Weights of a small GPT-style language model, trained from scratch on English Wikipedia.
Architecture: gated attention, a smear gate.
Each number is 200 + 40 x the weight over its row's rms, rounded and kept within 0 to 999. Layers, rows and columns count from 0. The size before them is the row's rms in percent of the matrix's.

# layer 9 MLP down (transposed), 576x192, rms 0.178, rows 388-460, columns 96-143
122,201,193,192,182,196,218,164,193,257,159,252,156,232,226,231,189,106,193,144,188,192,162,231,215,134,260,229,192,178,172,251,201,192,230,236,227,194,170,238,200,167,162,293,247,260,260,259,254
116,211,209,186,273,173,186,220,186,236,236,279,263,268,196,221,195,202,203,210,175,205,223,242,153,231,204,243,262,195,200,228,207,195,227,192,195,213,213,169,161,252,212,177,208,165,146,193,267
118,187,224,180,179,168,183,251,196,135,183,140,183,233,197,215,221,125,170,218,196,79,170,257,152,212,216,215,272,185,178,243,203,118,158,254,198,234,133,227,237,185,181,307,228,158,303,173,225
091,195,210,208,309,205,207,207,152,188,194,225,223,198,275,277,125,223,260,190,225,200,205,218,171,212,227,232,142,155,206,182,203,135,221,171,213,230,225,215,202,346,168,216,222,186,153,193,250
092,276,189,253,256,263,256,235,172,240,145,172,216,240,214,208,122,167,187,196,200,302,229,305,184,166,244,189,206,205,237,237,188,245,230,206,139,174,227,158,185,275,168,157,232,226,183,210,232
099,247,175,240,182,143,268,198,212,206,114,209,189,201,190,244,202,209,169,204,227,206,188,240,218,251,234,222,147,193,266,236,228,161,274,196,267,214,223,234,254,216,214,180,243,172,159,213,206
093,240,202,170,161,204,126,102,149,182,218,220,215,176,202,183,190,231,165,211,219,181,247,248,211,230,180,201,180,198,149,220,204,226,166,214,178,146,128,201,183,232,230,186,207,200,141,254,209
103,212,137,272,195,225,197,241,236,237,211,190,198,246,171,265,172,228,187,169,201,243,216,229,256,182,203,213,227,226,169,162,174,178,307,197,254,235,207,180,169,299,210,156,224,137,137,203,232
106,160,244,143,142,239,216,224,229,182,162,194,225,200,228,191,182,260,152,200,215,242,183,176,205,224,197,201,234,179,209,167,213,210,173,114,176,270,192,196,163,161,203,209,173,174,203,226,214
120,290,222,260,250,217,236,199,268,161,268,190,130,192,240,191,207,156,154,202,220,242,168,196,243,179,223,163,264,229,185,92,176,235,330,192,197,229,228,226,238,119,176,148,143,164,210,204,176
102,173,228,153,281,231,236,218,162,206,205,209,211,216,344,144,142,163,163,240,123,158,125,188,228,156,254,148,193,189,254,236,282,179,171,139,195,197,176,156,198,197,220,171,223,238,178,258,183
110,173,175,328,138,138,213,184,215,167,237,204,162,234,174,229,219,183,268,140,168,229,281,228,192,247,175,157,173,199,274,171,114,220,216,235,238,222,97,229,275,270,207,173,247,159,178,179,231
123,239,140,151,161,176,195,198,234,199,319,223,268,206,177,237,256,193,176,175,154,194,236,216,188,243,194,203,231,186,274,204,248,202,206,262,197,199,200,203,188,159,230,236,184,223,252,211,313
118,174,243,210,224,244,215,222,186,182,210,198,190,242,227,217,255,145,258,217,243,177,171,166,265,253,237,154,264,165,105,287,145,167,200,238,193,200,182,214,192,175,174,227,247,230,207,229,216
089,256,182,165,217,237,199,213,179,248,201,244,182,227,236,226,205,222,215,163,216,208,177,219,168,254,247,282,248,189,250,159,182,173,197,198,226,167,197,181,157,262,204,146,261,219,209,281,163
100,223,215,251,261,250,199,222,174,237,280,329,238,231,202,200,244,185,225,185,277,217,211,256,110,192,191,210,210,225,158,186,116,181,160,121,176,176,228,212,266,212,190,198,238,213,174,240,167
090,248,183,240,267,289,250,232,173,175,194,213,202,193,163,159,217,180,209,156,231,300,225,161,215,151,202,239,200,156,220,249,159,231,185,113,249,119,156,102,261,160,191,236,205,235,205,168,160
088,199,200,178,126,184,248,236,206,166,113,284,162,275,179,191,192,198,198,107,205,179,188,127,209,237,179,165,225,204,193,198,289,241,172,197,154,219,187,150,98,144,249,256,209,184,210,227,226
088,181,218,176,226,148,141,204,238,165,163,112,183,206,194,205,154,295,159,195,200,176,277,256,221,144,211,219,250,138,219,205,107,242,150,224,168,212,173,242,198,193,173,196,133,211,183,263,208
106,122,156,161,152,252,236,156,217,164,133,247,244,162,194,280,111,217,203,203,125,174,202,207,191,150,217,124,188,171,222,188,203,165,211,203,264,235,215,194,177,212,183,128,158,154,250,187,161
116,140,154,254,170,201,315,194,202,196,218,172,284,191,321,204,309,191,232,205,215,218,158,184,245,156,170,226,164,156,140,189,226,190,210,265,174,262,202,205,234,136,198,221,175,152,129,249,156
088,123,205,180,249,193,197,239,182,233,212,216,263,188,176,167,194,252,199,184,191,260,171,221,165,170,154,178,231,190,170,188,164,135,200,213,167,236,122,188,242,233,183,170,138,103,169,273,211
117,274,168,173,182,164,187,316,283,186,179,278,176,198,150,117,183,218,185,172,188,240,232,182,212,157,151,212,207,209,186,234,116,196,150,188,246,173,250,176,200,221,171,156,221,209,159,245,238
092,164,195,291,151,129,258,249,221,160,217,233,191,209,212,250,161,195,192,174,172,159,172,294,164,190,287,206,234,190,212,208,185,136,250,192,236,215,177,186,213,210,113,200,179,185,204,294,232
092,300,110,228,197,279,226,232,237,185,171,187,200,164,196,145,156,131,153,225,200,235,227,201,184,277,225,268,154,192,146,244,197,164,160,248,259,203,199,168,240,237,194,212,219,157,163,229,234
096,143,226,146,172,165,152,232,200,145,146,239,246,172,239,181,250,251,160,270,210,270,260,162,176,253,205,192,232,186,278,158,198,227,165,178,128,187,258,217,253,108,127,194,201,233,157,168,264
097,164,150,156,157,203,219,149,209,194,166,187,210,118,162,125,221,267,214,212,205,152,191,230,201,243,155,275,157,215,239,122,220,194,166,160,226,127,158,194,269,197,248,187,114,274,198,142,154
086,211,155,153,161,235,129,235,168,262,147,199,236,212,220,190,158,205,156,163,197,208,167,177,261,204,250,226,283,213,268,201,156,98,184,280,254,205,238,250,127,175,189,150,148,188,238,168,175
103,174,228,215,201,199,214,198,206,215,197,192,157,221,167,192,242,149,214,211,253,159,184,155,189,218,189,275,155,215,196,233,164,214,214,202,211,261,155,269,236,158,139,203,181,240,231,179,261
110,234,184,194,235,240,186,222,120,226,145,168,211,279,237,225,230,165,246,175,229,197,187,243,184,186,208,193,169,164,239,266,242,174,246,222,188,215,155,160,219,208,146,186,196,150,160,221,266
098,225,196,174,239,213,280,197,218,257,218,188,220,215,282,288,173,239,161,122,139,164,169,161,201,130,213,254,235,145,227,215,179,223,193,214,174,186,193,160,227,208,137,221,218,233,194,223,213
104,172,184,168,168,227,250,250,153,252,135,218,222,220,160,183,111,227,191,198,196,206,198,196,194,220,175,159,157,152,175,188,218,131,205,147,218,214,250,172,195,160,154,179,231,190,171,167,160
115,187,187,226,203,205,202,243,201,129,203,113,194,194,185,164,289,174,142,176,225,189,175,271,139,210,206,233,213,247,209,172,232,176,144,203,211,229,276,158,284,254,174,222,243,178,205,257,146
094,166,213,162,144,240,204,146,224,196,196,228,239,167,132,211,250,230,197,176,145,185,133,258,176,177,135,156,89,148,203,229,197,197,124,134,207,120,202,188,235,269,222,229,208,204,151,198,163
092,188,243,150,134,127,250,195,234,148,174,194,221,252,239,225,160,220,161,226,206,157,203,209,274,213,112,177,284,253,216,224,184,211,226,238,201,170,197,220,285,140,147,199,131,185,236,199,233
092,165,168,106,139,215,247,175,237,121,176,152,208,157,199,243,184,129,168,207,207,203,131,161,193,174,202,154,240,215,210,170,179,162,231,190,223,284,204,203,220,231,207,220,204,209,296,221,175
101,227,232,182,164,217,216,231,237,229,233,199,280,171,167,236,232,199,191,244,143,123,199,210,228,231,232,257,268,244,232,288,185,134,149,251,258,132,191,171,132,191,173,243,215,170,180,222,185
102,207,168,230,201,219,222,235,257,191,185,232,183,162,144,179,211,177,209,135,150,216,182,184,183,167,226,191,193,212,174,258,261,259,237,132,240,208,176,191,182,202,175,153,209,115,258,229,199
093,247,156,214,250,236,149,214,201,173,218,232,118,191,180,193,139,130,199,226,232,254,213,248,277,187,183,218,205,163,241,192,166,193,200,155,113,250,211,240,195,205,166,239,158,174,244,197,154
093,145,145,177,168,177,175,175,163,147,179,201,174,251,178,171,267,167,168,185,169,207,278,186,194,201,299,170,120,256,152,188,248,127,185,119,220,211,251,252,222,208,217,159,240,198,160,179,203
102,179,157,154,257,217,313,214,204,234,206,169,114,143,262,201,272,200,217,186,183,129,215,239,217,245,194,223,186,192,244,223,172,209,216,207,221,240,218,198,210,215,159,243,196,160,99,201,162
097,207,228,231,205,174,164,192,158,139,230,226,165,195,241,207,110,159,182,174,193,253,162,168,152,149,184,183,211,193,222,210,198,199,297,251,143,178,285,233,160,209,236,235,195,192,179,195,106
110,238,172,237,267,205,243,231,119,104,157,216,197,207,192,135,163,111,163,262,246,273,181,196,175,231,212,135,285,194,258,188,195,168,218,183,204,233,293,179,259,286,212,191,219,199,206,185,192
095,196,207,213,167,163,190,133,237,246,86,137,154,205,245,206,204,235,267,203,165,257,230,215,276,177,181,190,135,206,214,216,276,151,216,180,173,205,145,248,228,170,188,199,218,201,160,216,186
099,176,162,186,185,190,204,161,194,135,166,187,240,170,144,271,190,309,151,185,252,235,254,193,194,181,159,234,271,219,180,176,186,239,217,273,172,192,199,113,173,214,223,208,230,267,180,111,273
090,235,177,229,240,158,256,212,181,254,203,218,253,223,217,206,141,208,193,189,215,235,229,210,243,283,205,175,262,129,137,281,245,201,203,269,149,221,225,207,216,161,197,209,196,238,161,200,212
110,182,173,165,175,151,131,237,154,223,179,211,206,189,155,218,254,202,162,207,151,230,270,205,178,217,132,224,230,209,173,201,224,300,214,147,214,149,188,218,165,182,246,249,217,216,210,225,209
103,245,248,164,235,254,219,200,223,203,255,178,181,206,224,159,147,186,155,180,211,251,203,179,189,221,150,249,246,197,214,226,169,177,232,225,211,255,262,145,239,264,194,207,186,162,312,188,168
105,184,201,266,214,162,128,145,290,180,193,183,192,182,259,152,175,127,88,158,238,210,213,228,156,148,260,133,244,202,212,238,156,268,171,141,200,242,181,175,221,177,157,228,219,137,192,263,153
103,219,228,233,248,238,242,164,153,247,244,206,210,200,174,226,212,148,153,179,205,165,217,225,171,216,167,137,189,268,231,226,279,140,178,214,200,159,147,210,177,169,173,108,220,147,271,182,157
098,190,202,200,230,220,215,191,294,181,190,228,164,188,253,204,206,203,190,175,223,185,168,244,221,100,244,208,232,264,218,159,272,159,166,204,227,180,230,291,189,199,172,192,230,131,193,211,248
098,173,238,151,214,216,240,185,217,132,188,263,182,253,252,175,233,180,176,227,202,191,185,148,176,224,181,192,216,218,180,101,200,237,192,148,223,197,190,179,230,184,196,234,234,226,191,154,206
094,187,173,196,175,258,217,224,185,236,239,221,144,201,347,117,185,197,173,194,180,181,194,200,129,231,213,235,133,162,234,242,254,177,199,267,252,205,166,242,217,125,234,259,239,235,201,218,218
103,131,210,242,188,163,222,193,246,182,186,225,173,199,143,216,165,180,174,244,284,187,136,215,250,154,205,168,158,72,242,190,144,200,201,195,205,230,190,235,315,193,181,233,115,192,189,190,209
100,306,212,263,219,275,150,236,216,236,249,243,253,147,168,320,225,138,174,227,263,156,193,203,134,248,209,177,231,177,157,216,200,288,241,190,229,233,219,279,195,226,225,174,182,224,282,184,254
109,219,262,219,215,277,213,181,191,244,135,180,244,247,248,254,167,163,199,122,147,224,231,201,201,199,212,210,181,210,201,208,212,158,232,142,175,269,178,238,192,201,188,245,209,167,215,153,139
119,281,185,212,272,170,182,200,226,200,195,242,172,243,169,173,108,154,296,224,135,192,194,331,239,216,158,172,233,212,203,188,210,258,227,235,217,202,233,96,279,217,251,154,208,214,158,187,197
099,153,213,262,239,178,253,237,109,186,217,156,211,205,173,250,231,162,233,139,238,287,220,273,238,250,250,210,194,183,204,195,169,202,227,226,151,185,224,179,203,163,225,203,198,217,133,102,246
100,215,282,167,215,177,212,258,197,199,163,130,216,166,235,203,183,153,184,212,179,213,204,233,226,243,206,212,199,191,257,203,170,89,170,122,183,183,214,195,271,155,182,144,201,186,256,205,220
088,187,138,170,157,221,244,226,112,273,281,191,205,231,252,228,246,191,242,206,162,251,232,194,188,159,184,133,173,110,195,227,192,215,218,154,156,159,205,197,175,187,204,225,175,176,169,265,163
099,153,234,267,245,130,152,183,215,118,165,215,172,215,191,270,213,201,188,141,213,213,166,213,125,198,243,117,189,173,196,229,198,223,161,138,160,95,198,299,248,180,224,192,130,190,192,144,131
096,195,164,147,187,189,265,206,138,256,175,227,217,199,324,224,254,160,178,205,227,275,159,309,220,165,179,219,126,161,214,240,273,232,190,244,175,212,233,152,245,234,225,181,168,258,235,253,190
094,211,156,242,226,177,174,168,233,190,230,268,233,122,170,160,289,132,192,200,159,204,170,184,235,209,176,158,241,200,257,286,244,163,214,179,193,142,193,155,210,220,231,231,249,179,165,170,164
100,251,221,259,167,125,220,191,188,198,188,186,102,242,271,273,242,228,199,154,204,165,228,214,154,213,164,213,195,195,218,240,228,136,169,206,168,238,207,223,255,184,201,198,164,176,284,183,195
088,143,142,179,163,190,168,203,180,190,179,226,175,154,118,208,111,187,201,187,134,244,174,228,202,250,229,148,248,205,233,128,200,202,159,191,138,112,188,189,222,268,130,218,160,214,180,138,213
094,317,203,181,226,225,196,298,182,222,254,229,186,201,170,181,219,157,204,182,236,178,217,141,193,192,200,202,217,268,198,181,128,185,250,281,154,251,212,254,215,167,249,184,244,198,122,242,228
097,251,157,142,162,164,154,225,196,166,218,178,171,170,223,190,252,261,213,243,220,251,173,155,131,163,154,239,195,141,237,244,240,179,198,133,256,230,123,124,224,190,165,192,198,201,180,185,240
106,188,209,234,166,201,244,214,233,181,187,222,151,159,156,229,172,252,240,158,241,129,177,170,272,134,207,206,151,194,241,205,247,180,269,139,179,186,249,163,195,256,209,220,202,185,177,175,175
112,202,206,217,238,178,241,229,176,203,221,216,208,178,278,212,228,214,241,168,175,269,247,181,171,155,257,204,170,146,174,155,205,211,166,228,163,135,168,151,250,174,181,217,205,254,198,153,293
081,186,169,232,142,250,122,222,175,208,230,221,226,232,229,164,192,178,194,229,139,223,118,249,117,214,259,171,229,222,203,317,168,259,146,207,155,239,188,228,191,205,222,170,232,199,133,209,216
108,228,179,205,191,228,237,222,153,213,195,150,164,149,328,210,192,195,207,207,195,201,198,261,189,186,213,167,202,191,216,278,145,160,200,200,188,243,214,174,173,177,155,205,209,193,191,199,162
085,179,212,179,178,229,291,236,195,158,188,199,177,219,179,253,182,185,210,206,178,202,211,185,206,215,149,142,186,120,226,177,196,215,221,252,161,203,205,218,181,205,244,210,212,78,189,181,168
089,178,202,86,244,137,182,147,196,218,224,227,220,187,223,222,159,215,157,256,206,169,160,249,113,181,199,192,215,168,169,138,244,241,199,164,184,178,128,243,267,194,209,237,244,168,138,254,207
# layer 9 MLP up, 576x192, rms 0.209, rows 389-460, columns 96-143
129,171,165,203,134,202,154,209,261,208,191,280,144,249,230,186,155,221,231,201,201,192,236,208,193,182,109,206,278,178,165,179,164,185,205,187,260,222,163,184,160,275,212,120,205,223,187,172,153
100,126,161,243,199,114,174,202,193,156,192,183,177,195,135,167,281,152,207,265,234,185,202,169,221,224,156,129,203,194,167,182,202,159,297,207,174,196,219,217,251,258,204,259,185,157,231,181,147
096,185,182,207,149,273,218,208,155,223,160,242,189,209,193,194,186,196,230,188,203,211,199,206,155,160,154,236,174,177,175,79,189,177,256,273,206,232,203,251,189,279,142,165,132,197,202,260,238
098,245,169,240,218,191,177,159,167,220,167,280,254,206,134,255,219,184,198,187,199,173,208,248,201,203,187,227,253,191,165,190,204,241,125,205,226,166,148,209,119,156,151,255,165,195,164,217,151
097,177,178,155,171,203,197,247,202,173,123,139,179,176,189,186,213,247,182,188,185,164,191,212,216,196,184,206,185,237,243,210,166,155,236,169,258,149,188,186,244,279,172,118,143,164,154,206,154
092,251,298,190,252,197,171,168,197,223,150,178,187,120,188,216,179,178,225,294,262,208,284,202,157,227,240,217,164,157,217,172,188,203,237,244,195,198,244,189,186,252,151,154,201,220,185,145,177
108,183,254,166,169,206,213,253,187,193,199,273,250,184,194,171,254,252,182,231,225,151,178,152,184,210,150,218,179,211,181,149,188,206,219,230,198,188,259,164,131,318,189,165,195,194,189,203,237
116,150,247,193,232,250,173,211,233,207,193,219,203,235,138,225,188,222,211,209,141,210,140,200,163,203,210,131,241,194,128,177,102,172,124,201,145,221,198,218,220,154,170,142,225,254,190,176,269
113,163,206,186,198,176,163,181,203,204,279,152,227,184,164,208,157,197,125,182,215,217,194,136,255,237,250,188,200,235,108,189,156,172,207,189,242,140,157,191,265,204,125,174,200,169,296,215,243
095,140,222,154,191,176,148,171,223,99,121,219,195,296,236,176,191,202,209,205,255,239,213,165,153,281,129,225,181,232,297,123,197,178,236,208,232,219,245,196,184,263,116,214,174,269,202,270,126
117,291,220,161,243,134,236,210,217,174,272,223,197,258,146,183,171,211,204,172,201,130,185,266,172,241,141,155,247,158,186,158,200,163,133,184,190,169,146,260,218,224,234,200,279,159,177,176,239
110,201,169,217,176,160,228,221,168,278,277,198,178,205,151,278,206,233,250,232,170,249,140,206,189,240,107,200,231,192,226,109,155,196,154,156,247,190,194,214,220,235,201,218,208,197,224,182,168
106,192,213,220,208,182,125,241,255,208,251,160,226,183,178,180,228,162,283,197,239,170,191,224,210,237,240,225,264,217,234,164,201,189,191,176,259,281,232,198,187,207,248,173,237,214,223,209,252
095,146,200,179,184,255,249,137,220,212,178,280,201,223,204,171,241,167,182,205,223,193,242,234,206,168,182,219,179,249,155,141,233,212,227,222,213,155,237,210,242,183,215,268,183,233,307,205,202
104,274,218,195,178,253,190,219,132,227,270,287,278,174,210,207,200,229,210,255,235,214,248,202,287,229,131,225,154,261,200,143,188,211,153,176,149,178,204,217,202,211,254,218,103,162,275,231,234
092,183,136,185,134,212,198,175,178,189,152,176,220,132,181,199,251,161,208,226,113,204,149,171,225,244,208,182,190,161,186,182,215,184,294,205,178,158,151,177,216,232,170,216,128,183,216,221,211
094,169,195,137,195,152,146,245,121,181,213,256,163,233,197,201,243,172,177,111,172,225,226,185,208,205,189,260,198,323,248,132,224,250,161,196,258,198,97,224,198,180,213,172,316,161,255,240,198
095,222,191,213,255,235,192,154,152,158,156,188,136,189,177,147,209,209,230,196,251,215,150,195,220,55,145,133,194,207,191,192,218,170,224,161,201,175,209,211,237,195,208,218,255,229,178,224,256
105,203,216,191,155,256,217,211,235,187,156,253,217,158,143,162,119,213,232,176,166,172,168,146,267,239,211,212,257,221,165,167,186,185,200,222,203,111,140,182,138,128,133,190,185,224,276,187,182
103,166,164,276,184,182,200,187,267,279,148,190,192,211,150,275,210,192,208,208,159,190,194,254,186,219,209,179,203,145,226,208,175,116,178,172,194,184,174,210,245,232,259,172,188,187,207,175,112
091,229,215,155,246,173,187,260,289,149,260,225,228,209,196,193,195,140,189,140,223,187,161,226,142,150,208,182,223,242,201,167,227,219,103,219,227,180,209,209,208,174,248,185,187,237,214,266,126
105,186,190,227,217,150,188,256,213,139,263,125,182,95,191,237,235,286,250,199,132,188,159,131,249,187,224,176,230,204,237,181,176,187,266,225,169,245,153,202,211,174,158,234,190,130,205,171,153
092,231,129,193,235,175,217,227,248,134,255,222,210,176,169,231,205,246,281,208,168,263,262,219,128,222,177,144,212,188,187,237,244,127,228,229,195,189,207,268,169,246,256,194,205,201,177,265,187
105,210,201,165,171,194,197,175,183,243,105,278,169,211,216,183,197,158,210,234,229,162,187,217,199,179,159,163,183,164,212,244,179,204,185,277,170,193,174,249,211,227,209,217,177,204,232,217,211
094,246,185,206,301,175,157,243,257,173,190,229,211,165,188,190,155,214,166,239,204,147,168,232,118,240,242,199,222,206,275,213,146,223,235,193,197,195,166,145,254,273,205,179,240,196,136,264,150
098,194,199,196,231,207,167,162,224,186,195,180,247,218,262,220,171,225,110,178,187,122,179,153,202,170,202,202,179,212,181,188,160,181,201,163,178,195,156,143,242,191,186,213,188,163,141,219,198
078,212,184,224,230,220,176,179,235,159,121,145,215,172,155,222,147,189,212,269,190,159,149,183,195,181,207,158,146,222,137,145,172,92,254,163,210,255,146,224,171,173,220,192,133,255,237,264,262
107,160,201,219,141,260,233,237,183,174,165,197,152,195,127,220,201,208,200,195,206,202,145,175,236,166,209,266,150,181,128,174,195,199,170,227,128,196,273,160,240,160,225,307,223,167,190,191,251
119,222,196,205,183,200,246,111,269,223,203,112,164,285,242,183,233,149,252,236,270,260,195,184,206,263,140,217,106,146,241,271,239,214,124,216,142,227,146,165,228,272,216,167,216,207,179,140,223
095,208,151,220,184,224,245,230,270,203,148,186,161,195,251,236,146,192,184,266,167,200,97,194,237,143,210,209,141,229,198,261,230,236,196,187,245,196,240,157,167,175,185,160,169,172,245,223,184
105,208,233,198,171,186,245,223,272,208,222,197,120,120,157,182,198,171,185,144,205,188,157,243,196,188,136,150,154,200,158,139,229,188,206,222,269,207,214,185,290,182,207,211,253,176,181,157,160
111,181,195,237,162,196,145,241,191,192,119,217,198,183,154,220,181,242,224,182,194,217,200,202,226,200,147,170,135,201,203,171,156,202,256,181,198,204,225,191,296,180,187,187,170,158,273,160,139
091,223,209,189,213,215,242,221,235,188,288,190,222,203,153,125,119,161,179,228,202,250,143,209,192,99,180,238,192,218,200,168,182,182,178,170,276,166,286,171,207,183,203,221,186,176,261,219,172
085,191,186,184,190,192,239,206,259,154,255,265,230,270,198,163,275,190,259,173,250,145,178,137,180,204,259,233,177,134,235,211,173,292,216,154,236,156,217,264,135,250,247,228,255,231,223,216,228
091,169,113,199,195,161,153,184,189,206,205,214,178,151,183,217,166,195,177,284,218,170,164,224,215,241,164,240,211,179,203,127,234,215,212,224,266,204,218,225,238,137,183,193,159,184,174,182,166
092,182,203,161,176,166,187,148,200,251,123,254,150,203,98,207,162,234,175,222,218,162,172,158,203,297,176,194,176,261,226,156,182,207,159,196,196,172,209,185,251,243,189,219,188,218,141,229,205
109,193,143,219,149,152,241,189,204,197,261,216,179,178,205,139,163,193,193,217,237,230,161,113,169,154,204,219,164,156,183,226,231,226,186,215,217,165,148,160,192,181,140,199,211,218,233,212,256
097,170,293,162,202,219,235,209,240,205,236,208,155,218,195,174,217,196,217,209,214,140,235,242,268,174,148,197,243,206,241,126,163,210,128,239,180,147,239,226,198,202,238,125,197,183,196,159,167
095,159,208,126,113,173,200,158,196,212,210,169,247,181,200,245,144,167,208,187,264,218,247,219,247,175,196,170,175,151,251,137,185,242,200,214,152,165,247,207,174,196,188,236,199,207,150,192,216
092,181,206,170,189,215,214,253,275,176,189,185,120,228,187,195,306,94,208,244,235,253,145,216,183,201,180,146,136,234,246,192,163,174,188,217,206,188,220,252,217,198,218,230,248,126,261,230,176
104,155,174,272,154,207,216,171,187,149,191,238,153,174,166,194,187,238,172,166,258,208,243,227,221,198,162,228,229,208,244,253,191,231,268,234,207,165,248,243,210,212,235,201,203,214,220,178,186
096,201,221,230,143,237,223,245,191,156,142,201,221,203,133,177,268,225,225,212,202,204,295,247,108,96,196,238,188,250,182,196,175,237,210,182,171,82,173,229,136,213,178,261,241,224,191,191,137
103,178,221,135,289,185,202,260,221,230,147,216,171,230,186,117,181,286,247,235,216,165,183,237,227,186,176,265,158,175,157,173,177,210,237,154,104,183,168,195,283,153,190,194,219,210,145,140,247
097,123,243,177,190,256,180,174,208,219,216,196,176,189,233,161,250,200,220,176,247,257,176,158,226,173,207,269,314,205,203,129,191,210,193,177,171,175,172,186,250,206,234,289,253,236,231,126,144
105,217,194,219,211,227,243,214,175,210,198,155,236,218,149,197,196,287,229,260,171,225,177,181,214,123,221,129,230,229,228,273,263,194,161,197,162,270,175,217,215,169,242,180,96,170,173,240,202
099,233,157,171,168,225,210,181,258,166,200,223,210,234,149,196,204,163,263,155,79,144,188,181,233,162,162,279,254,218,237,164,164,153,235,149,223,223,158,205,218,187,196,180,219,199,207,142,89
100,221,208,182,101,335,253,195,179,132,191,150,188,223,157,197,214,180,158,206,186,221,224,260,184,158,243,241,247,242,146,200,208,234,187,195,162,179,137,177,150,245,192,229,252,270,209,148,160
109,160,136,201,206,208,219,160,239,152,233,207,201,120,183,167,155,143,129,261,212,139,234,151,191,247,215,127,189,224,187,204,160,210,193,153,233,208,129,198,170,210,200,201,203,242,241,219,133
105,202,234,206,137,173,234,163,191,217,157,215,234,181,219,166,247,173,151,241,159,217,228,191,189,171,205,236,159,209,179,168,111,259,195,229,254,180,206,206,234,225,232,199,178,171,159,194,146
106,219,300,211,144,170,216,169,156,200,225,243,234,101,204,211,211,212,183,223,203,279,149,185,173,208,194,179,271,192,261,88,261,137,197,257,219,276,215,248,196,205,167,163,305,156,246,249,146
096,179,180,160,223,197,172,183,194,173,182,211,197,175,169,202,211,252,266,136,274,212,134,206,291,191,215,215,193,190,247,123,176,198,182,198,194,274,211,173,216,205,180,194,231,142,227,205,221
095,185,200,160,212,271,213,205,201,166,248,246,177,146,200,219,246,148,162,187,180,333,159,208,203,213,240,166,124,151,235,211,215,222,162,229,253,190,233,246,170,216,227,161,187,150,212,273,214
108,190,214,136,112,122,195,162,211,201,170,211,171,205,155,210,209,153,181,219,267,223,138,204,209,211,173,301,119,203,199,107,230,266,220,137,258,211,221,222,265,213,180,241,167,243,232,274,214
107,190,160,156,156,201,174,141,158,189,215,204,131,176,155,164,260,152,242,288,219,230,207,205,146,220,246,144,243,189,178,125,277,223,189,161,239,192,209,206,194,223,223,264,177,234,193,210,218
106,226,141,176,134,194,186,214,289,178,173,182,248,243,210,250,225,241,197,206,151,213,193,126,195,186,207,219,239,196,198,178,249,258,135,167,229,182,205,139,182,149,257,202,198,278,205,148,112
106,208,180,284,243,132,202,200,175,249,230,178,159,192,198,206,156,150,277,220,226,226,279,273,212,160,145,159,179,264,168,182,229,242,177,200,237,174,126,146,241,244,247,152,219,177,242,230,176
111,215,204,204,253,220,203,168,210,156,155,152,130,268,210,211,201,244,244,219,149,165,175,223,230,173,184,186,198,169,183,209,205,144,218,223,184,82,179,184,202,156,256,210,163,225,224,160,196
095,231,228,188,187,197,267,192,255,188,205,148,188,171,102,147,197,207,211,210,206,166,150,189,266,166,224,247,228,221,226,193,204,147,154,185,187,261,225,192,213,264,187,128,194,223,171,197,295
092,165,174,234,123,121,192,183,214,211,249,154,224,201,167,171,247,138,188,189,99,260,201,212,243,229,173,167,260,257,166,256,214,135,185,241,224,199,198,137,219,301,212,171,199,255,229,261,216
099,196,214,287,223,208,137,182,146,194,207,185,279,238,189,245,137,182,247,185,233,234,161,142,193,267,215,190,235,202,239,170,163,225,251,215,229,230,187,183,206,191,227,147,256,220,176,184,199
090,242,200,198,121,199,161,209,237,126,125,158,224,189,140,162,177,330,246,127,173,223,228,252,209,212,191,217,141,194,211,243,193,286,174,255,190,159,225,170,121,222,236,118,242,221,243,183,248
095,157,196,198,119,197,251,231,164,184,209,250,266,260,148,249,197,167,159,220,248,188,142,176,203,173,195,197,175,276,206,233,170,161,241,170,189,184,227,197,195,180,192,185,182,124,149,224,197
096,205,168,177,128,169,136,186,114,172,236,174,140,258,165,266,214,219,151,224,166,216,168,212,242,139,186,175,159,243,205,215,208,204,181,195,173,118,140,207,190,166,93,202,200,168,196,177,164
076,243,212,196,161,181,153,204,241,203,201,232,193,196,276,135,225,171,224,185,234,179,227,266,221,189,213,202,263,164,275,156,187,199,205,159,222,281,155,200,223,213,197,250,106,279,195,199,169
085,265,181,251,191,226,191,196,231,213,228,171,201,200,138,166,197,174,207,229,171,179,207,316,189,219,132,191,198,145,279,204,206,255,239,148,211,165,185,193,303,241,186,176,284,169,116,126,165
091,164,202,249,201,220,146,177,194,204,214,198,224,187,164,220,284,165,152,211,255,209,181,74,198,243,240,230,244,224,154,120,204,164,223,178,220,247,139,212,230,173,232,219,203,148,255,159,238
108,231,172,148,168,198,239,182,213,206,296,200,213,102,221,163,278,246,222,197,267,172,157,141,205,90,177,233,155,234,198,212,235,257,154,202,170,132,231,199,203,188,206,227,186,200,232,194,183
095,230,202,288,234,181,166,238,214,178,194,187,181,205,166,234,136,297,167,228,205,259,179,187,234,227,178,146,249,180,163,171,226,233,234,199,210,132,192,117,193,209,228,200,234,256,211,105,222
078,234,231,279,217,190,199,175,175,226,216,157,237,191,210,237,229,203,171,127,165,227,154,134,262,180,232,255,155,154,178,219,145,218,205,235,191,117,263,161,221,205,174,167,231,196,196,129,171
091,218,185,206,198,178,273,179,228,167,140,211,150,107,206,175,202,153,199,166,242,156,234,130,210,208,202,147,131,195,176,218,145,292,247,174,200,188,205,217,198,196,173,220,134,194,163,181,143
086,228,187,209,236,242,152,208,190,220,205,184,231,209,197,210,226,208,153,170,168,195,216,157,183,154,150,195,172,222,237,164,141,246,213,273,142,170,134,167,126,206,231,194,218,203,134,204,163
088,244,159,185,250,317,191,240,204,187,211,186,120,201,207,128,177,266,187,274,215,184,138,128,177,203,275,231,234,196,170,183,164,208,160,112,265,189,268,183,142,196,222,214,212,206,184,270,144